Each number is 50 + 10 x the weight over its row's rms, rounded and kept within 0 to 99. Layers, rows and columns count from 0. The size before them is the row's rms in percent of the matrix's.

# layer 3 MLP gate, 832x320, rms 0.116, rows 647-666, columns 160-319
105:47 42 39 30 48 49 42 56 60 48 51 51 44 50 76 41 60 41 42 44 50 45 44 41 50 52 29 52 54 45 50 45 48 77 35 48 40 58 52 41 56 28 57 52 41 57 62 38 41 34 40 47 33 53 39 75 58 48 49 47 58 57 42 65 54 39 42 49 57 37 56 54 57 53 69 53 54 52 39 52 39 38 44 43 69 57 40 42 42 48 47 42 56 43 49 43 51 49 39 57 50 41 58 55 55 54 36 43 60 62 62 29 29 56 53 51 47 58 49 34 64 51 33 50 56 60 29 39 36 72 53 43 43 53 65 37 58 73 63 33 40 45 61 49 51 46 45 41 27 69 58 60 69 45 43 45 46 45 45 45
106:57 62 39 39 61 59 60 49 52 50 56 48 59 48 43 56 52 45 51 76 37 55 40 64 48 50 44 57 44 60 54 53 56 53 47 53 54 62 50 36 46 51 52 50 68 53 52 59 53 72 58 49 59 56 42 55 62 64 57 61 59 55 64 59 33 38 31 63 71 46 70 57 55 46 61 56 54 54 54 40 45 63 28 49 51 52 69 66 53 54 51 34 52 32 55 61 49 49 46 48 59 50 59 45 41 51 53 59 51 50 49 43 33 45 67 46 36 50 43 46 31 55 67 56 50 46 44 57 51 66 64 37 47 25 48 36 55 39 43 42 51 56 59 56 48 54 57 54 49 34 46 59 56 56 41 58 38 43 59 45
102:52 56 46 55 64 67 40 55 56 58 57 50 71 56 57 63 64 40 33 39 47 46 44 45 40 70 69 48 43 44 54 51 65 39 39 52 38 44 43 47 38 59 37 64 57 60 46 51 42 59 55 65 53 64 46 41 62 42 45 39 58 56 58 44 54 46 43 59 61 60 53 64 57 52 51 37 48 51 38 64 41 48 55 41 36 49 51 52 41 47 61 44 53 49 46 47 51 57 53 72 63 47 43 70 49 42 55 59 48 51 46 46 38 48 57 52 54 56 55 60 62 50 48 46 55 58 69 58 45 36 41 36 36 53 29 53 42 49 56 48 56 46 51 40 39 47 45 39 48 46 54 66 46 44 37 75 59 43 86 54
105:64 39 63 58 56 55 53 53 60 31 50 35 42 67 53 51 51 43 32 40 49 53 48 49 59 47 47 58 51 58 54 39 48 55 65 58 45 55 62 59 67 35 42 44 61 51 68 51 63 40 36 57 35 34 62 61 39 56 34 33 48 43 48 29 44 63 41 32 59 60 50 52 56 41 53 31 34 66 55 67 46 42 36 56 49 55 57 38 45 42 44 47 48 59 54 55 65 57 40 68 44 35 59 55 40 61 45 46 42 48 60 52 51 64 57 44 47 53 56 45 39 52 45 58 53 33 43 48 50 45 44 52 19 37 40 55 53 42 43 77 70 51 45 52 45 50 61 52 28 37 53 56 61 65 54 49 53 45 46 50
104:47 53 60 59 37 54 47 49 38 38 22 42 72 52 56 57 64 58 47 55 65 46 44 57 55 56 33 33 57 55 59 47 47 44 51 34 43 35 45 47 61 59 63 50 57 57 65 53 37 55 34 41 41 52 54 57 43 56 46 45 63 50 52 56 62 46 51 56 64 49 59 55 58 68 45 45 53 43 45 38 53 53 66 60 61 56 50 38 52 49 40 57 58 35 64 51 68 54 56 37 56 67 51 46 50 63 58 50 52 42 71 27 50 56 47 44 42 47 71 54 59 36 53 45 57 51 55 64 56 48 45 56 52 46 62 52 49 48 38 37 63 62 66 38 41 40 52 48 55 40 59 46 49 17 60 52 26 41 52 56
109:54 62 51 41 58 54 52 29 57 49 48 48 36 66 44 63 29 21 44 50 47 48 65 36 21 49 34 53 67 52 29 46 61 53 48 56 48 69 51 36 38 52 60 40 59 44 42 61 41 46 46 46 62 55 50 52 45 36 48 53 42 51 69 34 50 50 37 47 62 37 51 46 54 69 39 46 66 36 46 44 33 47 38 31 50 42 59 49 52 53 65 42 56 44 46 52 52 50 45 49 51 60 55 55 54 51 54 38 53 64 40 51 32 55 48 47 50 49 38 59 58 57 54 51 47 54 49 62 45 63 61 55 39 63 59 36 48 56 49 69 38 49 60 58 45 57 55 61 43 45 49 53 54 54 51 59 34 52 39 39
103:66 46 35 39 47 57 50 47 76 53 44 35 51 38 24 49 30 45 51 53 51 66 45 39 57 42 32 57 43 69 69 44 55 48 60 49 59 47 49 37 64 46 49 49 44 40 48 55 48 61 43 49 42 40 46 36 54 48 52 55 39 55 46 56 45 49 42 54 51 60 61 40 49 62 54 25 50 45 52 57 50 50 51 58 40 47 53 65 50 46 59 62 48 73 62 57 42 65 50 41 45 58 48 22 43 50 55 41 43 38 61 62 54 56 50 54 46 58 40 57 41 59 43 35 51 48 53 50 44 58 64 68 54 42 48 52 52 55 32 47 33 47 43 38 61 47 41 57 48 29 57 64 48 53 48 61 49 53 43 56
099:70 50 54 45 47 55 69 60 67 56 24 77 49 49 51 38 47 44 58 58 54 42 52 44 46 49 42 47 64 73 49 58 53 49 61 43 54 45 41 38 38 56 58 54 52 37 64 48 55 56 61 41 45 51 33 60 56 46 48 62 48 50 44 49 45 52 54 73 51 48 63 37 42 48 57 48 51 59 42 57 40 52 47 48 45 54 55 44 57 51 43 58 51 34 41 30 62 59 39 53 43 52 47 44 45 37 37 59 41 48 60 42 56 43 34 56 55 56 56 31 43 57 65 36 50 50 43 58 41 57 58 56 51 57 42 41 45 40 54 31 58 50 61 34 58 44 51 46 54 26 61 57 55 61 62 58 42 50 63 55
106:72 56 57 54 47 54 41 75 65 49 42 62 59 40 52 56 41 51 59 56 62 39 39 63 67 44 53 66 58 75 40 53 52 70 43 48 45 56 41 50 44 56 45 50 51 62 53 40 62 48 47 48 49 46 55 56 48 60 51 52 51 51 27 38 63 49 33 52 37 67 58 32 64 48 42 54 36 48 54 61 41 44 28 31 60 69 62 32 41 43 31 57 62 47 58 38 52 44 60 36 60 54 47 45 53 48 33 46 52 51 45 41 45 41 65 61 42 45 49 47 57 61 47 62 31 42 47 40 55 38 46 65 76 52 57 62 49 43 52 56 67 45 49 46 55 48 58 59 39 52 50 44 47 42 42 54 40 32 42 34
097:44 51 48 56 27 44 47 42 54 41 44 60 54 65 46 38 51 48 70 62 52 42 44 47 61 37 38 39 39 46 74 43 47 39 55 44 45 55 34 42 50 70 52 42 56 50 42 55 52 32 47 47 58 47 52 35 35 52 62 49 40 35 65 54 57 57 70 54 62 37 35 59 40 27 51 44 46 47 49 57 44 49 50 53 57 52 54 62 46 45 37 39 41 30 68 53 53 49 52 51 45 53 28 61 37 47 63 53 59 48 53 53 56 49 41 41 51 62 56 53 48 53 51 53 51 48 56 67 54 42 59 51 53 42 51 63 35 56 56 53 33 50 44 43 58 38 50 49 46 56 57 42 64 58 43 42 73 35 60 44
098:43 68 38 35 54 63 61 34 38 38 48 37 49 68 55 50 49 35 65 43 56 64 27 72 37 64 35 40 47 33 49 48 55 49 47 50 61 64 38 51 43 42 56 41 44 57 41 46 51 52 52 47 43 52 43 54 51 57 54 66 53 44 43 53 42 33 51 63 48 40 70 36 53 47 52 60 41 54 33 50 49 34 49 49 42 50 74 48 56 56 59 45 60 57 54 57 51 64 70 52 36 21 33 50 40 53 56 49 43 72 49 62 43 53 63 66 45 36 48 45 45 46 44 54 49 58 48 57 34 82 47 58 47 57 57 55 55 53 33 41 42 48 40 37 52 70 39 53 34 43 41 41 42 45 29 48 65 49 45 52
097:53 43 57 59 50 54 51 60 47 47 48 52 69 61 63 47 61 51 50 40 28 63 45 45 55 58 46 46 40 47 64 57 46 48 61 39 57 46 52 57 44 62 68 53 65 47 53 58 54 39 56 47 55 53 41 46 42 60 56 56 64 58 39 42 40 58 52 33 50 59 48 52 51 61 59 62 69 50 50 44 31 42 39 41 66 45 36 60 40 42 33 56 49 52 42 46 33 61 60 44 46 46 61 41 51 57 28 59 55 43 44 47 35 40 69 53 58 54 53 56 51 61 41 67 57 39 55 51 44 59 41 36 68 39 46 50 56 50 63 42 55 60 60 42 33 58 26 47 60 66 42 55 56 29 46 51 48 57 55 50
096:46 55 31 44 42 35 55 55 67 36 64 48 46 64 68 47 56 57 48 61 45 54 45 77 50 35 52 63 46 49 52 54 43 49 52 55 39 48 46 51 46 53 65 49 26 34 48 43 44 43 57 53 46 60 50 60 64 50 55 49 46 36 52 51 50 55 42 57 58 72 36 45 42 49 60 32 38 57 61 50 37 60 54 44 46 59 50 53 42 48 48 53 49 48 41 45 28 65 54 40 63 37 51 39 60 47 50 56 36 34 41 63 42 62 53 52 58 57 60 36 50 69 50 39 56 31 50 47 27 60 62 50 61 30 34 43 59 52 54 45 40 52 45 46 42 45 33 56 64 44 45 49 48 40 66 71 36 63 50 47
094:37 48 64 56 44 55 64 50 63 36 33 51 32 41 33 54 52 48 52 63 59 50 45 52 57 50 69 59 50 44 52 45 39 34 38 52 49 47 36 61 66 49 50 64 47 48 49 44 50 47 47 53 53 46 42 48 38 37 49 53 42 49 57 49 52 68 48 69 72 72 52 36 31 39 58 55 52 31 59 59 35 23 45 43 47 53 43 41 73 43 39 42 51 46 52 50 71 48 52 34 32 49 37 45 57 57 53 51 55 42 50 44 45 38 34 51 47 45 51 62 45 32 68 57 72 55 58 38 47 45 55 64 48 35 35 59 62 35 50 28 41 43 56 54 36 38 47 46 63 48 61 45 46 44 49 45 51 47 46 43
102:56 36 38 59 53 49 53 49 63 53 63 43 46 61 49 73 48 40 41 29 43 50 57 53 63 37 60 35 56 53 53 68 46 53 35 44 52 64 56 49 69 42 59 42 44 46 43 63 39 53 40 36 47 60 53 38 51 34 62 61 42 57 41 55 38 55 40 56 45 59 54 63 57 45 60 58 35 47 36 38 66 38 53 45 58 51 37 56 56 57 60 57 74 41 32 50 35 39 47 44 33 49 59 41 56 49 52 44 59 42 61 59 46 45 48 52 51 39 48 48 58 68 45 41 66 44 56 58 48 55 34 56 59 52 64 66 61 61 42 54 47 44 52 59 38 53 51 60 54 59 52 65 58 47 44 30 48 53 41 59
100:49 66 56 36 53 40 52 43 42 52 41 65 43 53 61 27 58 59 49 31 59 40 51 50 61 61 52 47 47 39 48 45 32 50 57 60 37 42 43 55 42 56 55 54 39 46 71 36 55 39 44 41 53 57 45 52 27 54 50 45 60 41 41 40 53 44 24 63 54 40 50 52 24 47 34 68 46 65 53 39 60 52 51 42 37 59 59 40 51 43 60 62 47 63 53 59 41 49 41 47 33 56 53 62 66 57 43 22 69 59 52 54 46 71 48 48 62 50 56 48 32 37 51 49 60 35 53 40 64 39 45 56 50 45 52 50 54 52 49 61 67 66 53 51 39 52 40 53 64 32 53 30 53 50 56 51 49 51 59 57
090:64 65 42 44 67 60 52 58 31 65 43 54 42 53 42 40 50 46 38 52 57 35 50 56 43 54 39 41 51 48 57 47 37 49 56 20 41 54 56 31 63 60 47 41 57 48 54 30 67 68 43 51 58 48 49 46 54 59 46 65 39 53 38 47 38 49 39 41 51 23 53 47 32 47 46 52 55 51 48 68 58 57 62 58 54 58 54 62 43 52 47 48 40 43 38 46 47 45 61 41 47 37 53 52 51 53 39 50 53 39 62 64 63 43 47 49 39 49 36 37 48 64 45 48 44 52 48 60 63 61 35 51 54 62 57 43 78 66 44 44 53 42 39 37 54 51 46 49 40 58 44 38 37 54 71 43 55 61 52 36
100:49 52 48 57 21 60 50 53 50 47 45 42 45 47 54 50 32 62 49 63 45 46 41 61 59 46 49 68 60 50 59 62 47 48 65 71 42 47 34 58 48 36 45 53 62 39 48 52 39 54 53 54 46 59 38 41 52 45 42 43 33 56 44 55 42 50 77 53 39 48 34 43 42 67 36 56 61 46 44 34 45 53 46 62 51 43 51 57 46 62 71 64 32 49 56 53 63 39 40 55 43 53 39 46 62 53 38 45 56 41 50 51 57 60 60 55 67 49 30 44 47 77 49 44 41 51 33 46 45 48 65 51 67 56 64 41 48 67 47 57 56 68 60 45 49 55 50 53 68 48 53 33 40 49 54 53 61 55 56 49
094:47 35 49 48 44 47 47 64 59 45 47 56 56 55 30 58 52 66 38 40 50 46 37 56 55 37 50 63 51 51 57 44 45 55 50 42 51 25 49 43 53 39 36 42 63 48 28 60 45 58 38 57 40 64 56 52 37 50 43 64 49 57 68 39 52 68 49 49 36 44 36 59 53 51 52 41 47 36 45 36 65 53 30 47 71 53 64 42 47 50 49 41 62 64 51 41 50 48 57 70 56 45 57 65 57 54 54 65 36 38 51 44 48 48 48 46 49 57 50 51 69 52 44 68 52 40 65 52 57 41 58 44 57 32 35 46 38 41 59 50 32 41 54 75 45 64 57 51 49 52 55 47 51 42 53 51 55 49 48 47
099:73 58 49 72 48 49 49 19 36 61 45 51 41 59 52 50 74 30 51 53 42 42 52 46 61 44 51 48 49 39 47 61 57 37 65 39 48 50 69 52 35 63 45 62 60 42 39 43 43 59 52 63 65 52 53 69 45 60 43 47 30 63 44 54 46 50 70 38 35 44 50 47 49 57 45 49 32 38 57 47 55 48 43 66 45 26 62 71 65 46 18 52 47 38 61 54 53 46 41 38 36 58 39 45 56 49 49 45 46 47 43 59 57 52 35 48 38 74 48 47 36 39 50 54 49 48 55 46 65 40 53 56 56 57 67 50 58 46 65 46 39 51 52 43 62 64 52 74 44 49 59 54 45 64 46 65 47 47 56 39